config = dict(
    intermediate_size=768,
    extras=['some layers without attention', 'local attention windows', 'paired heads', 'shifted keys', 'gated attention', 'value embeddings', 'a smear gate', 'an embedding shortcut', 'learned residual scales', 'norms scaled by depth', 'capped logits'],
    beta2=0.99,
    weight_decay=0.059,
    max_grad_norm=1.0,
    decay_fraction=0.843,
    train_tokens=169700000,
)
Each number is 128 + 24 x the weight over its row's rms, rounded and kept within 0 to 255. Layers, rows and columns count from 0. The size above them is the row's rms in percent of the matrix's.

# layer 6 attention key, 384x192, rms 0.116, rows 331-351, columns 0-95
size [ 96  90 109  91  99 110  97  93 103 103 104 111  98  93 113 113 116 108 108 102  96]
[[ 89 128 136 110 125 110 128 119 132  89 126 152  84  83 147 136 122 136 108 158 157 101 137 132 153 106 104 151  91 136 155 135 131 150 147 122 141 134 152 151 124 132 107 119 112 184  98 125 110 115 101 107 151 122 141 136 163 118 117  91 169  93 108 135 130 142 146 164 141 116 114 142 125 148 138 101 173 113 122 108 167 106 129 134 181 124 166 126 127 128 127 147 100 153 146 103]
 [116 137 134 132 133 143 120 145 118 163 138 166 116 118 119 129 107  93 149  92  99 135 110 140 154 104 141  73 158 119  74 149 148 117 156  99 163 180 164 109 137 127  86 110 124 167 154 114 113 102 133 162  90 126 142  95 168 154 131 116 114 133 108  99 117 125 158 120 134 118 125 185 151 139  95 126 133 126  86 182 129 142 110 117 124 150 112 127 121 182 113 135 143 140 107 115]
 [148  90 139 167 153 127  91 117 110 124 144 108 148 140 103 123 128  81 127 178 155 157 163 175 107 173 140 114 151 132 154 126 127 100 128 124 144 130 130 153 159 151 125 112 153 140 142 137  93 103 146 133 141 160 162 123 144 164 123  90 133 134 140 128 110 106 158 112 134  87 151  98 153 159 100 168 120 105 148 109 139 132 158 167 100 124 128 126  93 134  71  95 188 123 121 172]
 [133 152 110 125 106 138 150 152 170 138 112 148 105 155 153 134 106 130 112  88 143 139 110  71 112 137 141 133 110 138 122  95 173 136 126 133  58 124 129 111 101 104 152 169 125  99 136 136 124 171 164 143 153 127 163 111 118 136 140 114 124  89 135 129 127 126 129 106 141  84 154 137 118 160 157 140 176 157 122 147 132 154 103 103 124 153 103 148 180 135 108 124  98 143 114 154]
 [131 135 118 143 105  93 141 104 138 119 174 142 115 143 124 124 115 141 133 109 124 106 123  73 127 116 161 128 109 124 107 158 142 143 138 137 115 127 158  85  76 125 151 129 102 138 125 127 135 119 128 108 104  87 116 136 149 111 102 140 144 149  95 142 108 153 166 181 138 101  77 144 141 165 117 175 138 122 102 154 132 126 103 105 178 132 160 134 131 139 127 127  96 134 162 141]
 [ 77 167 114 126 126 140 136 124 197 110 108 108  94  91 139 126 132 161  97 141 179 119 157 124 162 114 100 152 110 122 156  83  79 132 131 130 126 151 131 134 132 119 161 139 124 137 136 146  99 140 112 121 113 114 165 154  72 112 118 122 153  84 134 155 135 166 110 107 150 117 152 130 117 136 176 136 132 121 155  86 122  87 151 133  99 105 182 107 145 121 109 131 121 137 159 120]
 [106 101 118 101 147  93  90 124 128 117 129 153 105  83 113 153 149 124 124 170 152 133 111 120 119  94 124 161 119  90 136 133 122 159 173 108 135 103 127 116 116 144  64 138 143 159 118 146  97 101 132 117 127 125 144  96 140 154 121 111 148 125 152 123 115 145 137 130 137 108  95 135 109 156 144 110 164  95  76 140 119 102 141 116 132 112 163 143 156 143 118 113 118 161  96 171]
 [173 111 134 136 107 143 145 154 138 134 146 137 152 170 125 135 103 103 164  96  97 151 106 118  95 140 201  75 156 118 126 155 115  99 103 133  92  89  90 100 111 110 145 136 139 103 128 115 176 124 121 130 134 154 128 132 173 127 158 146 152 135 108 111 134  97  98 100 101 103 134 139 149 122 146 143 102 161 124 136  81 161 108 114 133 188  75 158 136 129 130 123 126 112 107 139]
 [ 82 116 160 123 108 132 151 142 116 115 108 153  89 111 153 121 102 104 136 179 123  89 108 163 157  63 118 109 140 120 111 117 131 119 126 106 112 153 185 121 128 158 116 144 105 126 109 119 110 158 147 182 145 117  91 123 158 136 116 123 127 119 135 128 111 128 134 141 134 145  92 158 138 101  89 118 176 142 120 165 146 162  98 111 193  75 108 119 142 133 143 160 118 176 114 116]
 [106 119 158  89 139 165 107 172 149 151 143 124 106 135 149  90 130 109 109 161 144 100 141 140  95 145  96 153 138 163 116 132 135 146  75 109 137 171 101 152 168 140 135 109 109 112 113 120 131 136 166 147 164 199 177 137 142 124 145 137 121 131 154 129 179 142 135 113 127 120 145 104 137 130 182  63 141 138 185 125 144 131 132 152 150 128 117 129 111 135 107 114 126 147 123 122]
 [126 129 150 136 120 101 113 114  83 136 100 143 132 111 132 115 114 140  71 167 147 127 139 120 127 134 111  94 100 149 143 123 109 143 146 127 129 136 124 126 129 107 128 158 106 126 169 136 146 129 100 110 158 153 109 154 101 122 161 134 156 143 155  75 118 120 116 145 122  98 130 102 127 135  90  89 128 106 130 104 127 127 150 146 134 122 126 114 115 130 160  68 156 127 139 109]
 [ 97  94 173 174 136 116 113 125 151 128 141 133 128  98 110 144 149  93 166 104  76 169 132 146 119 157 148 108 194 158 111 156 101  93 145 123 120 146 131 121 165 130 100 106 139 152 150 117 141 132 124 131 111 139 112 127 177 132 162 130 126 148 119  90 139  96 146 132 140  93 136 152 171 149 105 117  95 134  96 191 132 145 146 145 101 129 119 112 115 149 113 117 170 107 113 160]
 [130 155 113 126 137 108  88  95  99 105 125  93 154 114 114 168 140 129 113 154 146 122 170 113 146 130  78 138 112 114 154 149 123 160 141 131 181 109 109 138 153 153 125 143 132 106 165 131 123 164 119 124  92 132  95 123 100  94 132 147 131 182 130 148 133 132 127 177 120 109 101 106 166  99  93 151  83 105 123 102 116  82 162 138 133 133 170 116 115 132 113 138 145  96 144  83]
 [160 191 160 136 120 139 128 144 145 143 140  98 118 158 110 159  98 127 110 127 123 142 122  83 127 135 165 104 117 118 143 127 135 113 157 128 103 124 136 180 132 156 113 129 115 125 147 136  98 123 148 133 144 128 119  73 133 115 127 130 131 103 106 100 137  97 145 161 113  73 114 125 197 150  86 133 121 160 122  82  99 153  97 103 148 159 104 114 131 139 129 110 124 151 100 109]
 [114 104 126 169 160 103  93 116 144 119 145 106 145 108 121 119 154 156 150 117 157 151 170 169 104 194  94 148 148  81 139 161 117 110 114 149 142 128 120 148 166 155  98 166 140 128 132 133 121 156 101 100 100 165  96 129  99 114 139 159 168 128 110 135 112 191 113 112 146 135 161 106  89 153 136 112 109 152 145 115 138  88 114 134 108 124 139 125  82 119 137 104 154 128 119 180]
 [115 168 167 189 164 137 112 126 161 140 123 100 148 156 121  99 128 115 104 109 118 110 110 149 123 157 123 100 147 128 106 123 105  78  97 134 155 167 161 187 167 115 117 120 155 148 149 125 155 141 136 132 125 143 133 126 115 100 145 134 105 117 123 133 125 147 126 137 143 136 147 139 147 140 182 112 103 142 171  74 127 175 132 103 117 114  96  94 107 146 152 115 167 123 110 134]
 [134 104 102 111 121  87 123 131 102 107 149 150 123 104 138 168 163 131 107 126 132 141 108 139 128 123 125 103 110 144 165 149 146 144 160 122 165 118  68 139  91  93 115 127 106 164 120 118 132 132 101 146  81 112 138  93 157 154 121 105 142 141 128 117 160  91 122 140 109  82 169 122 112 123 148 120 125  70 101 111 162 104 161 147 105 154 106 140 144 130 121 103 130 119 145 103]
 [129 107 130 152 134 127 104 134 160 118 152 106 140 146  98 159 159 110 109 137 138 126 140 131  85 175 125 150 131 169 170 162 119 149 112 131 129 124  58 180 153 135 135 138 168 122 142 123 115 157 168 138 130 181 119 102 176 149 154 144 163 146 111 140 123 102 157 102 133  96 152  95 150 143 135 114 132 145 111 132 134 100 130 143 119 165 106 130 147 117  96  93 154 101 112 139]
 [115 180 136 151 118 157 157 121 163 140 136  92 107 131 131 120 118 122  92 143 122 135 101  69 150 164 147 128 116 120 126  99  76  87  96 114 131 153 128 117 138 155 168 120 151 132 171 134 116 100 129 117 119 125 147 116  82  86 121  98 122 112 120 131 118 114 121 113 172 125 127 172 135 118 175 115 142 153 157 120 139 132 132 111  91 152 155 107 119 140  96  85 141 121 121 165]
 [ 90 139 142 110 139 149 117 137 122 130 114 165 133 133 140  75  97 111 132 128 131 131 160 144 109 133 122 190  95 161 100 117 142 125 124 120 187 168 159  98 180 118 107 138 129 141 114 133 173 145 111 124 112 114 148 155 108 119 126 136 111 102 115 156 115 143 104 113 145 204 184 161 112 128 134 138 107 142 160 166 100 145 135 112  98 111 107 108 128 136 109 139 128 135 131 135]
 [123 100 122 143 124  99 184 146 102 128 114 125 114 137 111 113  68 175 155 106 119 135 108 137 124 113 121 137 145 145  71 100 105 132  96 125  92 159 132 124 124 132 117 131 121 129 141 128 172 135 140  76 147 175 128 135 119 130 108 111 162 128 128 114 124 167 154 131 128 157 141 122 122 140  87  72 132 145  95 181 162 108  66 138 103 142  80 143 102 110  98 116 147 171 144 144]]
# layer 6 attention query, 384x192, rms 0.115, rows 332-351, columns 0-95
size [ 83  94  86  99  97  99  95  94 100  85  91 102  87 101  92 102  95  92  87  98]
[[142 143 118 115 128 143 111 139 160 133 118 161 136 132 162 116 107 114 160 152 143 110 121 140 137 121 178 166 122 140  90  99 151 122 164 113 156 156 156  92 128 162 109 120  94 119 141 143 163 150 115 117 140  74 144 124 148 126 154 121 127 105 117 128 177 142 156 123 134 107 146 173 117 123 128 135 125 140 106 146 176 175 138 164 109 136 130 117 187 129 115 147 121 152 158  91]
 [ 95  91 138 133 152 123 152 135 110 108 127 162 135 175 119  70 131 104  98 137 149 157 171 155 138 133 135 147 116 141 143 129 134 144 118 112 148  95 122 159 132 119  95 110 145 125 113 133 130 168  81 161 137 145 153 107 159 143 121 102  96 154 134 137 109 102 148 177 126 107 100  92 172 111  95 132 112  77 154 133 184 134 163 136 102 112 165 104 100  81 117 147 138 124 168 146]
 [129 128 104 124 129 105 135 114 135 146 126 140 166 148 138 137 116 146 102 125 157 145  97 136  68 130 118 132 148  67 116  75 136 128 158 116 101  99  92  78 109 124 103 132 179 139 155 142 137 141 135 153 109 123 168 110 142 162 153 175 139 157 108 148 123 129 161 114 125 154 128 116  93 106 156 169 107 122 137 135 142 138 127 157 117 121 109 129 125 162 114 168 121 115 125 189]
 [150 147 116 116 110 107 152 116 113 138 140 110 128 117 123 125  81 120 162 131 158 105 105 125 147  99 130 118 131 167 157 145 147 120 113  71 144 187 140 112  96 142 117 111  52 125 126 135 165 108 111  74  76 101 136 102  94  99 114 115 120 147 118 163 104 123 127 126 110  90 150 116  93 169 120 131 134 123 147 138 129 147 128 145 131 118 111 119 153 149 124  80  68 125 150 110]
 [118  97 116 135 118 135  94 148 102 105 105  97 134 109 121 146 108 117 112 137 108 141 115 139 176 162  67 148 167 132 148 102  90 149 136 129 117 139 121 126 104  87 176 137  81 149 143 134 179 104 162 118 138 139 138 123 128 120 127 153 147 119 141 152 111 124  87 107 157 151 139 148  75 152 144 150 109 133 135 131  69 103 126 136 107  91 130 116 132 129  94 130 110 135 142 135]
 [113 121  97 105 155 115 129 131 150 103 128 149 135 123 148 170 139 118 112 124 151 146 135 132 100 152 174 158 149  96 120 100 131 139 152 120 122 100 104 134 118  96  90 189 177 148 122 152 146 113 117 168  86 155 136 133 186 154 157 135 155 159 119 173 119 131 137 141 137 118 105 130 111 125 134 131 118  87 133 103  88 116 156 140  97  87  94 120 170 158 111  83 117 161 127 136]
 [169 139 107 142 124 101 140 108 116 160 147 124 144 128 118 102 137 110 138 131 110 142 116 141  87  98 158 116  90 119 108 149 164 127 102 133 117 130 137 141 104 146 118  88 122  99 141 114 106 141 104 141 129 165 135 109 126 144 114 110 102 143  96 120 136 138 124 108 123  93 135 141 165  94  96  99 103 132 116 132 144 163 148  87 136 206  99 136 142 100 143 155 134  90 115 153]
 [ 78 144 156 138 146 153 114 122 160 128 149 122 109 124 164 148 130 126 118 139 136 101 111 156 135 127 103 138 147 113 123  81 120 100 135 123 144 166 153 115 163 154 131 157 107 130 109 103 117 138 129 149 167 124 138 116 170 115 167 110 187  99 143 107 159 122 132 105 135 171 118 155  87 131 123 130 164 146 102 137 141 150 145 144 103 142  91 136 150 164 116 126 136 172 134 143]
 [101 116 134 140 139 143 143 158 107 154 141 141 108 109 142 115 161  77 113 154  96 108 102 170 101 145  67 107 100 128 120  89 155 123  86 134 103 165 166 146 126  74 105 161 133 119 125  99 124 142 167 158 163 184 128 169 147 114 142  86 161 149 133 136 119 136 126  97 146 104 144 133 120 167 109 101 135 105 133 158 158 161 155 102 125 131 126 116 125 133 108  63 146 171 114 142]
 [114 108 131 124 113  91 103 137 100 150 121 150 154 124  99 111 109 137 117 164 120 123  92 156 151 137 120 127 131 104 136 135 116 134 128 143 163 136 108 117  98 104 140 128 159 190 115  92 108 138  91  98 179 175 167 136 143 140 102 128 104 121 174 112 136 131 121 114 111 171 141 110 182 120  89 118  85 131  82  98  86 204 120 122 153 115 128 131  86 124 141 132 158 132 125 128]
 [153 127 114 142 122  92 127 106 142 119 128 154 111 139 130  90 127 121 150 122 135 146 158 134 148 139 139 136 144 122 115 169 169 127 157 124 157 141 131 134 113 130 128 113 122 137 149 127 136 103 150 152 105 144 129 115 173 128 146 128  92 130  73 130 142 132 120 109 157  84 125 145 137  73  90 115 116 131 155 122 195 149 165 141 121 171 112 103 161 119 143 144 122  88  95 106]
 [167 122  97 117  86 136 108 108 106 108 125  81 112  95 118 139 135 145 156 118 107 122 138 113 194 112 129 134 135 184 156 167 132 120 145 128 149 150 154 147 129 143 150 149 100 128 145 137 124 100 114  89 105  88  89 124  69  85 114 114  87 131 136 100 134 144  65 132 117 109 149 124 138 140 123 149 147 148 143 118 132 101 129 132 132 128 149 103 139 133 146 123 118  95 128  62]
 [109 134 109 131 117 120 136 118  96 133 130 109 174  90 106  95 101 129 171 154 149 148  97 130  83 116 136 127 146  89  76 110 129 100 122 166 144 129 128 152  98 133 132 121 166 156 138 144 118 129 108  93 144 135 123 127 116 143 123 149 105 142 167 113 137  98 115 147  99 116 144 124 153  87  99 136 111 128 127 132 136 160  87 109 117 142 114 110  98 129 119 183 137 173 154 148]
 [129 105 129 129 145 140 132 140 115 132  95 126 126 115 134 120 154 175 143 122 133 121 155 142 118 142 155 114 113  99 129 127 109 120 162 125 145 105 117 131 126 120 120 116 150 125  98 162 156 117 122 105 109 122  95 149 121 143 122  87 108 162 147 123  90 154 115 132 144 146 136  96 101 123 131 131 134 109 138 135 115  59 126 158  92  91 187 127 113  87 157 106 118 132 121 134]
 [116 118 112 126 139  92 121 155 117 142  90 116 124 140 104 136 121 105 175 135 111  89  86 136 134 131 159 111 125 135 108 129 144 115 104 121 165 152 190 146 130 125 129 107  99 148 114 152 177 126 164  79 155 142 107 172 100 114 136  95 110 123 136 151 124 150 106 155 105 126 147 146 117 144 149 117 131 118 119 167 121 134  87 107 121 128 139 145 119  98 112 134 137 164 150 122]
 [126  73 159 146 122 152 129 146 115 106 107 140 140 147 128 139 137 126 114 136  91 115 165 152 129 117 145 135 132 135 117 170  94 149  82 171 140  68 100 159 121 112 167 116 190 134 113 120 121 153  92 183 129 107 104 123 115 149 142 155 158 141 147 127 176 119 141 139  93  93 113 129 191 134 129 107 139 122 114 113  93 107  82 136 111 156 111 113 110 134 125 136 128 107  78 118]
 [136 120 138 138 123 160 125 109 111 133 155 119 143 115  82 148 173 123 126 143  76 127  84 140 122 140 137 109 108 149 136 102 151 128  93 145 151 100 101 161  85  89 105 114 179 108 123 126 131 147 163 152  98 156 154 138 111 123 132 105 162 160 149 168 123 145 146  92 124 132 102 109  96 131 142 131  81  66 101 138 164 112 170 115 113 137 116 108 125  79 131 116 113 111 124  98]
 [ 94 137 135 101 133 134 119 163 121 123 125 107 109 139 129 109  83 145 101 118 154 138 105  91 137 155 145 135  95 164 117 131 112 120 125 109 115 141 131 124 124 155 175 130  70 123 158 145 143  89 142 103 140 165 114 125 106 105 114 171 111 131 148 140 104 130 129 151 134 130 118 121  89 123 121 129 134 152 149 156 108 167 161 115 127 143 183 115 123 140  79  98 132  85 164 128]
 [154 155 119 139 132 118  94  99 171 163 109 130 133 145 118 182 152 145 138 131 105 128 141 125 135 113 154 125 103  85 170 147 121  97 145 133 134 161 157 112 130 115 110  81  82 126 140 137 100  95 153 145 123  68 160 136  85 140 104 159 118  70  78 146 101 143  94  91 153 164 151 136 131 115 148 159  97 123 132 120 169 144 111 140 176 104 177 170 133 156 112 144 165 116 102 116]
 [103 148 136 144 155 151 128 141 145 173 135 118 118 136  86 117 129 129 149 129 147 154 108 157  61 131 117 110 142 106 122 113 119 132 121 133 143 149 156 139 125 114 102 118 145 166 112 127 140 122 127 108 167 191 153 114 192 151 166 128 147 112 142 112 129 104 158 144 129 152 106 100 103 138 104  91 128 127 119 167 108 138 121 132  81 107 108 147 131 154 100 114 130 169 113 181]]
# layer 6 attention value, 384x192, rms 0.115, rows 320-335, columns 0-95
size [103  71  88  87  84  98  91  99  88  96  87  92  84  95  92  91]
[[132 118 105 106 126 146 119 146 127 140 140 119 122 167 143 138 133 127 123 123 139 139 106 132 135 154  79 122 113 145 135 108 135 139  91 122  85  87 119 108 118 101 153 140 139  78 125 132 170 159  97 219 127 136 139  90 103 116  85 162  89 129 153  85 100 111 113  82 118 112 104 157 131  83 114  79 128 170 135 154 123 147 143 125 137 148 129 132 168 140 122 143 118  99 162 149]
 [118  72 103 117 109 106 137 118 123 101  99 134 110  68 196 145 129 138 115 115 115 120 107 138 146 144 117 137 151 154 121 121  94 166 131 131 124 128 108 146 110 152 147 145 161 137 153 104 138 107  99 146 133 134 150 137 160 147 156 111 141 159 136 136 135 145 119 115 117  96 144 113 127 131 110 119 153 128 166 117  84 110  86 165 120 131 105 101 191 143 128 170  81 106 124 127]
 [128 119 127  90 110 125 133 141  96 134 115 149 126 178 143 116 125 124 104 127 111 137 117 142 166 117 142 134 104 142 136  87 182 112 122 148  88 109 151 141 100 149 114  96  77 118 102 131 144 124 140 164 163 128 121 153  85 152  77 139 100 117 158 105 126 100 104 145 118 133  78 138  98  86 106 135 137 141 109 142 137 149 117 127 121  68 124 133  92  95 135 181 137  97 136 121]
 [153  83 115 101 121 142 163 121 142 152 111 150 141 147  88 124 137 141 126 186  96 155 124 143 127 131  90 171  95 125 145 140 110 101 117 109 105 133 142 160 173 153 150  90 101 151 149 135 123 134 165 105 135 123 126 129 122 135  99 129 130 158 152 112  99 132 135 121 144 154 146  99 126 129 134 119 157 161 134 128 146 186 138 127 116 127 139 118 161 118 120 129 118 111 122 110]
 [135 153 132 102 116 138 121 131 127 121 154 131 139 194 126 117 112 138 122 132 154 142 162 124 147  98  82 131 108 131 124 137 139 110 109 120  86  86 145 110 120 101 179 105  82  90 109 139 154 140 110 172 148 149 119 107 113  92  65 174 109 101 124  81 100 128 134 102 125 100  92 144 122  97 105 113 128 121  96 154 157 120 148 120 122  85 159 147 121 116 135 138 154 132 156  99]
 [ 95 133 103  94  76 143 136 120 115 115 102 154  79 127 171 117 118 149 113 141 147  98 137 135 171 118  58 174 103 149 122 138 159 149 140 121 124 123 140 105 135 146 135 133  94 110  88 132 138 120 138 159 135 134 129 144 120 110  95 123 103 121 161  86 129 129 143 144 131 121 154 164 102  98 125 125 164 134 118 124 131 122 136 116 114  52 173 118 178 157 139 150 104 126 116 113]
 [139 141 120 103  97 173 109 157  91 135 117 153 119 140 122 131 119 157 141 143 157 112 141 104 128 135  59 132  78 152 126 164 173 117 133 126 104 124 121 106 126  98 158 109 108 108 102 129 161 136 109 145 147 129 106 124 115 119  93 140  91 100 122  92 110 106 131 104  93  98 161 147 105  95 137 120  88 143 103 135 157 135 156  90 118  50 127 132 146 172 136 137 143 135 150 116]
 [110 122 121 131  98 158  91 118 141  94 112 155  92 126 174 106 147 129  98 128 153 135 132 125 130 122 103 136  76 154 115  78  98 156 127 132 120 118 113  96 100 112 161 151 130 103  65 127 119 118  96 135 154 140 156 132 166 123 119 112 132 126 117 101 148 133 148 132 127  68 127 192 108  90 127 110 160 131 153 110 127  66 111 122 117  94 177  92 161 151 132 157 111 131 139 133]
 [155 147 124  91 103 157 133 106 135 159 143 135 133 177 142  98 152 139 131 153 111 144 120 150 114 135 125 118  45 147 137 114 164 112 116 119  68 150 136 142 141 120 155 100  99 105 119 146 159 123 126 156 138 109 127 130 126 149  96 128  97 149 129  98 118  95  91 107 135 169 131 131 112  87  98 130 139 187 139 139 145 196 141 114 152 127 141 109 140 129 122 138 116  73 126 138]
 [144 115 147  98 107 165 137 120 159  77 116 163 139 118 138 109 140 143 119 140 121 150 120 113 114 125 115 156 100 132 118 136 101 113 133 126 126 138 165 134 137 127 185  93 114 133 114 121 142 106 125  97 136 127 140 134 131 118  96 102 136 143 113  97 107 128 118 123 166 133 135 161 116  99 123 153 190 123 101 110 153 138 123 135 114  85 179 110 177 159 131 119 147 151 131 121]
 [132 152 140 144 119 151 109 144 109  94 130 149 125 155 116 103  92 145 151 140 136 112 118 131 131  89  86 155 108 116 124 146 144 117 126  97 138 142 155 107 144 101 137 125 120 131  72 138 127 151 134 120 127 123  93 106 120 104 112 158 103  94 139 131 149  88 156 119 135 166 149 124 124  97 148 144 115  95  87  95 197 125 137 134 113  93 138 155 169 148 133 141 144 161 107 112]
 [115 153  99 115 117 165 136 113 132 188  96  92 100  96 125 139 103 138 171 152  86 112 136 153 168 108 128 153 114 135 133 171 129 128 138 115 114 160 142 152 153 147  95 128 117 128 161 144 125  94 171 125 110 103 103 142  90 153 168 139 136 105 121 153 129 124 101 131  93 150 176 102 124 145 125 137 106 147 143 125 115 191 147  91 162 138 141 136 118 121 141 134 114  77 107 122]
 [107 154 120 128  74 140 144  83 115 170 100 111  97 102 163 113 141 134 137 150 106 135 151 140 180 126 181 149  91 171 140 141 133 114 142 153 132 124 138 141 149 156  85 122  90 130 129 155 120  78 160 121 126 105 129 199 117 170 136 100 133 100  96 123 136 103  96 172 111 115 125 126  88 143 111 130 123 140 144 129 110 142 124 100 127  83 139 100  94 129 143 149  92  92 104 121]
 [116 112 100 143 121 119 131 125 128 152 117 115 133 114 109 163 151 106 122 134 110 136 100 147 134 150 139 126 139 142 132 116 127 139 139 150 154 112 102 142 125 140  90 138 181 136 171 124 117 118 129 142 109 114 127 129 136 166 167 127 133 138 146 150 129 143 111 113 121 135 136 106 106 154 136  69 121 133 170 135  98 148 120 134 141 182  92 121 122 110 126 106  94  76 121 141]
 [104 143 123 172 125 134 123 126  98 165 123 101 114 156 131 124 150 153 135 120 123 146 146 164 113 158 128 105 100 147 177  91 157 133 133 162  98 111 122 116 108 134  85 149 154 122 165 151 139 125 135 152 119 129 145 155  82 147 154 169  95 113 113 138 155 101 111 101 124 100 143 106 129 135  99  93 105 178 173 158 104  87 111 109 152 152 116 105  88 118 131 131 125  85 126 148]
 [119 198 131 134 145 163 101 172 134 178 140 137 115 198  67 108  93 133 146 144 103 109 107 133  98 123 112 147 125 126 128 140 147 107  95 120 138 134 135 109 137 126 109 119  90 131 123 149 118 101 174 119 141 124  93  85 124 129 127 175 113 115 138 152 112 152 122 137 110 145 156  97 133 133 139  95 106 149  97 106 152 159 107  68 143 128 129 151 130 144 151 137 159 126 119 141]]
# layer 6 attention output (transposed), 384x192, rms 0.11, rows 320-334, columns 0-95
size [111  97  95  98  82 104 102 117  88  75 111  91  95  86 105]
[[147 138 146 117 125 123 129 117 119 111 119 163 139 111 136 120 104  86  95 166 131 131  88 167 145 155 149 115 177 101 123 107 141 116 134  90 115 134 153 157 151 113 132 147 142 103  94 140 149  87 119  30 134 145 137 143 121 157 125 101 158  92 110 199 130 123 133 124 109 143 134 145  89 112 156 129 128 104 135 124 148  96 108 100  81 162 103 160 101 100 115 146 131 151 151 152]
 [153 139 133 132  98  96  87 127 127 131 126 175 121 174  91 134 143  79 114 148 148 136 139 144 148 107 128 101 129  97 107 129 152 126 136  43 123 102 140 169 122 140 105 127 149 106 136 123 133 148 139  99 104 147 119 106 108 129 133 101  95  96 148 146 123 144 150 134 138 145 112 146 153 146 155 137 154 138 126 141 139 140 160  95 110 138 138 142  95  83 111 120 105 161 134 109]
 [156 143  92 145  89 146 148 112 108 137 103 159 160  91 151 120 128  97 144 126 139 173 115 103 129 135 118 149  89 118 116 109  82 129 102 109 118 123 135 101 130  74 121 132 107 122 125 131 120 121  87  43 115 109 118 143 164 109  85  87 168 110 146 162 137 173 151 158 138 120 158 162 134 134 156 120 181 129 114 122 162 148 107 106  83 180 140 136 168 135 151 136 125 150 136 107]
 [171 171 141 123  87 132  86  82 167 137 132 117 148 149 110 135 105 158 140 145 103 133 152 111 133 126 175 136 112 157 114 138 115  88 158 123 124 123 147  95 141 167 144  82 141 129 125  94 123  98 144  87 124  86 110 154 103 124 169 126 103  92  90 123 128 106 120 141 161  92 128 143 162 154 112 101 175 154  83 147 154 160 143 136 157 156 147 128 131 136 166  80 151 130 100 130]
 [116 112 131 126 136 158 170 124 130 140  90 101 132 136 158 109 135 150 124 126  74 121 102 132  98 117 157 160 116 123 136 130  72  94 105 195 137 146 120  90 118  95 137 131  94 168  88 132 123 103  79  85 136  90 149 153 137 127 138 122 203 113  92 144 128 123 122 151 145 136 153 120  93 122 134 141 141  97 134 130 146 128  61 182 115 134 121 110 142 149 146 148 149 141 107 160]
 [168 144 136 117 104 122 146 117 130 113 118 148 141 111 137  97 129 114 146 126 149 191 106  92 129 159 156  92 119 119 119 138 135 102 144  55 126 113 131 176 138  58 111  95 118 137 159 141 127  88 130  94 138 147 123 128 123  85 138  93 151 110 130 174 146 153 109 144 137 159 124 157 133 125 144 117 113 122 103 139 118 139 126  95 113 166 124 149 137 119 147 135 165 140 101  99]
 [148 111 134 111 116 164 185 117 142 106 112 126 153 107 135 124 118 126 124  99 147 155  94 124 156 149 141 100 139 122 128 130 117 100 131 111 134 127 130 136 157  96 132  89 147 129 121 157 157 105 110 100 144 135 156 169 146 120 119 100 150 119 102 185 149 138  99 116 119 174 137 195 111  96 161 109  96  70  89 118 108 133 127 124  82 162 134 167  92 141 116 103 143 114 136 125]
 [148 165 157 112 130 124 113 124 167 115 118 141 114 141 131 125 154 111 100 125 107 175  94 118 111 120 133 146 125 129 101 127 171 106 105  63 131 115 128 139 130 111 103 100  91 134 153 177 118 113 136 101 159 185 109 112 137 113 108 107 146 115 151 133 111 155 121 163 130 169 107 108 137 127 139 129 143 146 122 166 143 139 114 126 107 121 124 117 109  71 101 157 147 174 116 115]
 [139 141 123 148  95 121 137  81 160 115 123 161 142  90 137 142  95 117 112 149 113 126 112 157 145 119 132 160 161 138  85 126 119 133 115 108 115 137 131 115 132 141 161 112 148 127 107 132 161  74 126  52 144 131 114 154  98 134 100 105 109  81 122 180 130 140  77 130  95 124 117 144 138 117 153 100 176 117  92 144 163 129 120 102 124 156 126 129 118 116 144 124 164 111 144  98]
 [146 183 103 147 105 141  88  58 159 154 141 115 118 164 103 146 120 144 108 135  76 101 139 125 142  92 129 141 145 133  87 133 120 105 131 133 128 144 117  96 118 147 166  93 128 147  90 146 124 111 118 130 117 112 137 179 101 163 128 128  83  93 119 124 117 116 100 112 116 112 124 162 141 118 128 140 171 165  85 136 123 156 139 133 124 115 146 107  95 121 151 121 139 120 108 105]
 [134 143 130 128 158 136 166 122 146 126 113  92 128 110 172 111  89 147 166  87 150 136 100  62  90 183 144 118 136 156 157 164 153 152 132 153 146 140 112 132 144 103 127 115 126 115 145 170 132 112 112 177 130  78 135 131 128 122 133 117 143 152 125 110 132 124 121 120  96 150 128 136 132 124  80 118  75 114 117 134 105 113 109 116 145 147 133 157 166 154 115  96 155 117 122 144]
 [161  87 122 114 110 114 153 120  90 100 159 134 158 115 140 130 101 178 172 146 184 154 166 120 111 165 153 103 118 186 134 147 136 125 113 105 134  86 122 128 116 127 129 115 156 121 159  87 137 105 118 107 119 104 114 115 131  89 129  99 116 133 119 149 162 129  98 112 119  95 110 121 128 135 139 114 113 107 107 109 105 123 150 113 151 139 131 140 138 153 127  77 156  47 133  90]
 [150 106 118 113  92 139 132 101 126 145 145 157 147 113 126 146 136 134 164 120 143 187 122 141 120 149 116 133 114 163  78 103 130 138 114 110 126 112 123 109 129 123 140 117 145 149 149 139 137 106 146 115 126 140 107  93 164  68 132 112 107 112 173 166 138 165  87 105 107 116 108 111 139 114 157 116 141 126 119 136 127 130 168  92 135 168 139 114 124 139 143 123 160  86 115  55]
 [150 143 149 127 124 108  82 124 130 120 150 169 132 131 111 151 136 111 145 134 168 173 144 176 158 140 152 107 108 144 172 127 152 136 146  62 115  91 142 152 178 141 126 127 145  99 153 112 156 148 132  84 122 182 106 109 157 137 146 114  99 108 141 143 135 146 165 144 127 120 109 138 139 129 156  91  98 120 131 119 143 120 166  91 132 140 145 146  84  86  96  96 108 131 146 146]
 [136 134 143 127 128 113 136 135 141 131 140 162 146  93 126 123 142 102 135 112 149 183 111 178 147 134 136 116 133 141 105 122 154 121 143  76 140 105 115 128 151 104 104 129 116 128 151 132 141 122 126  86 177 188 122  98 185  91 131 103 137 125 149 160 136 160 141 167 129 157 121 130 120 119 170 127 113 110 137 153 141 161 128 125  78 141 103 124 106 122 111 133 107 148 122 123]]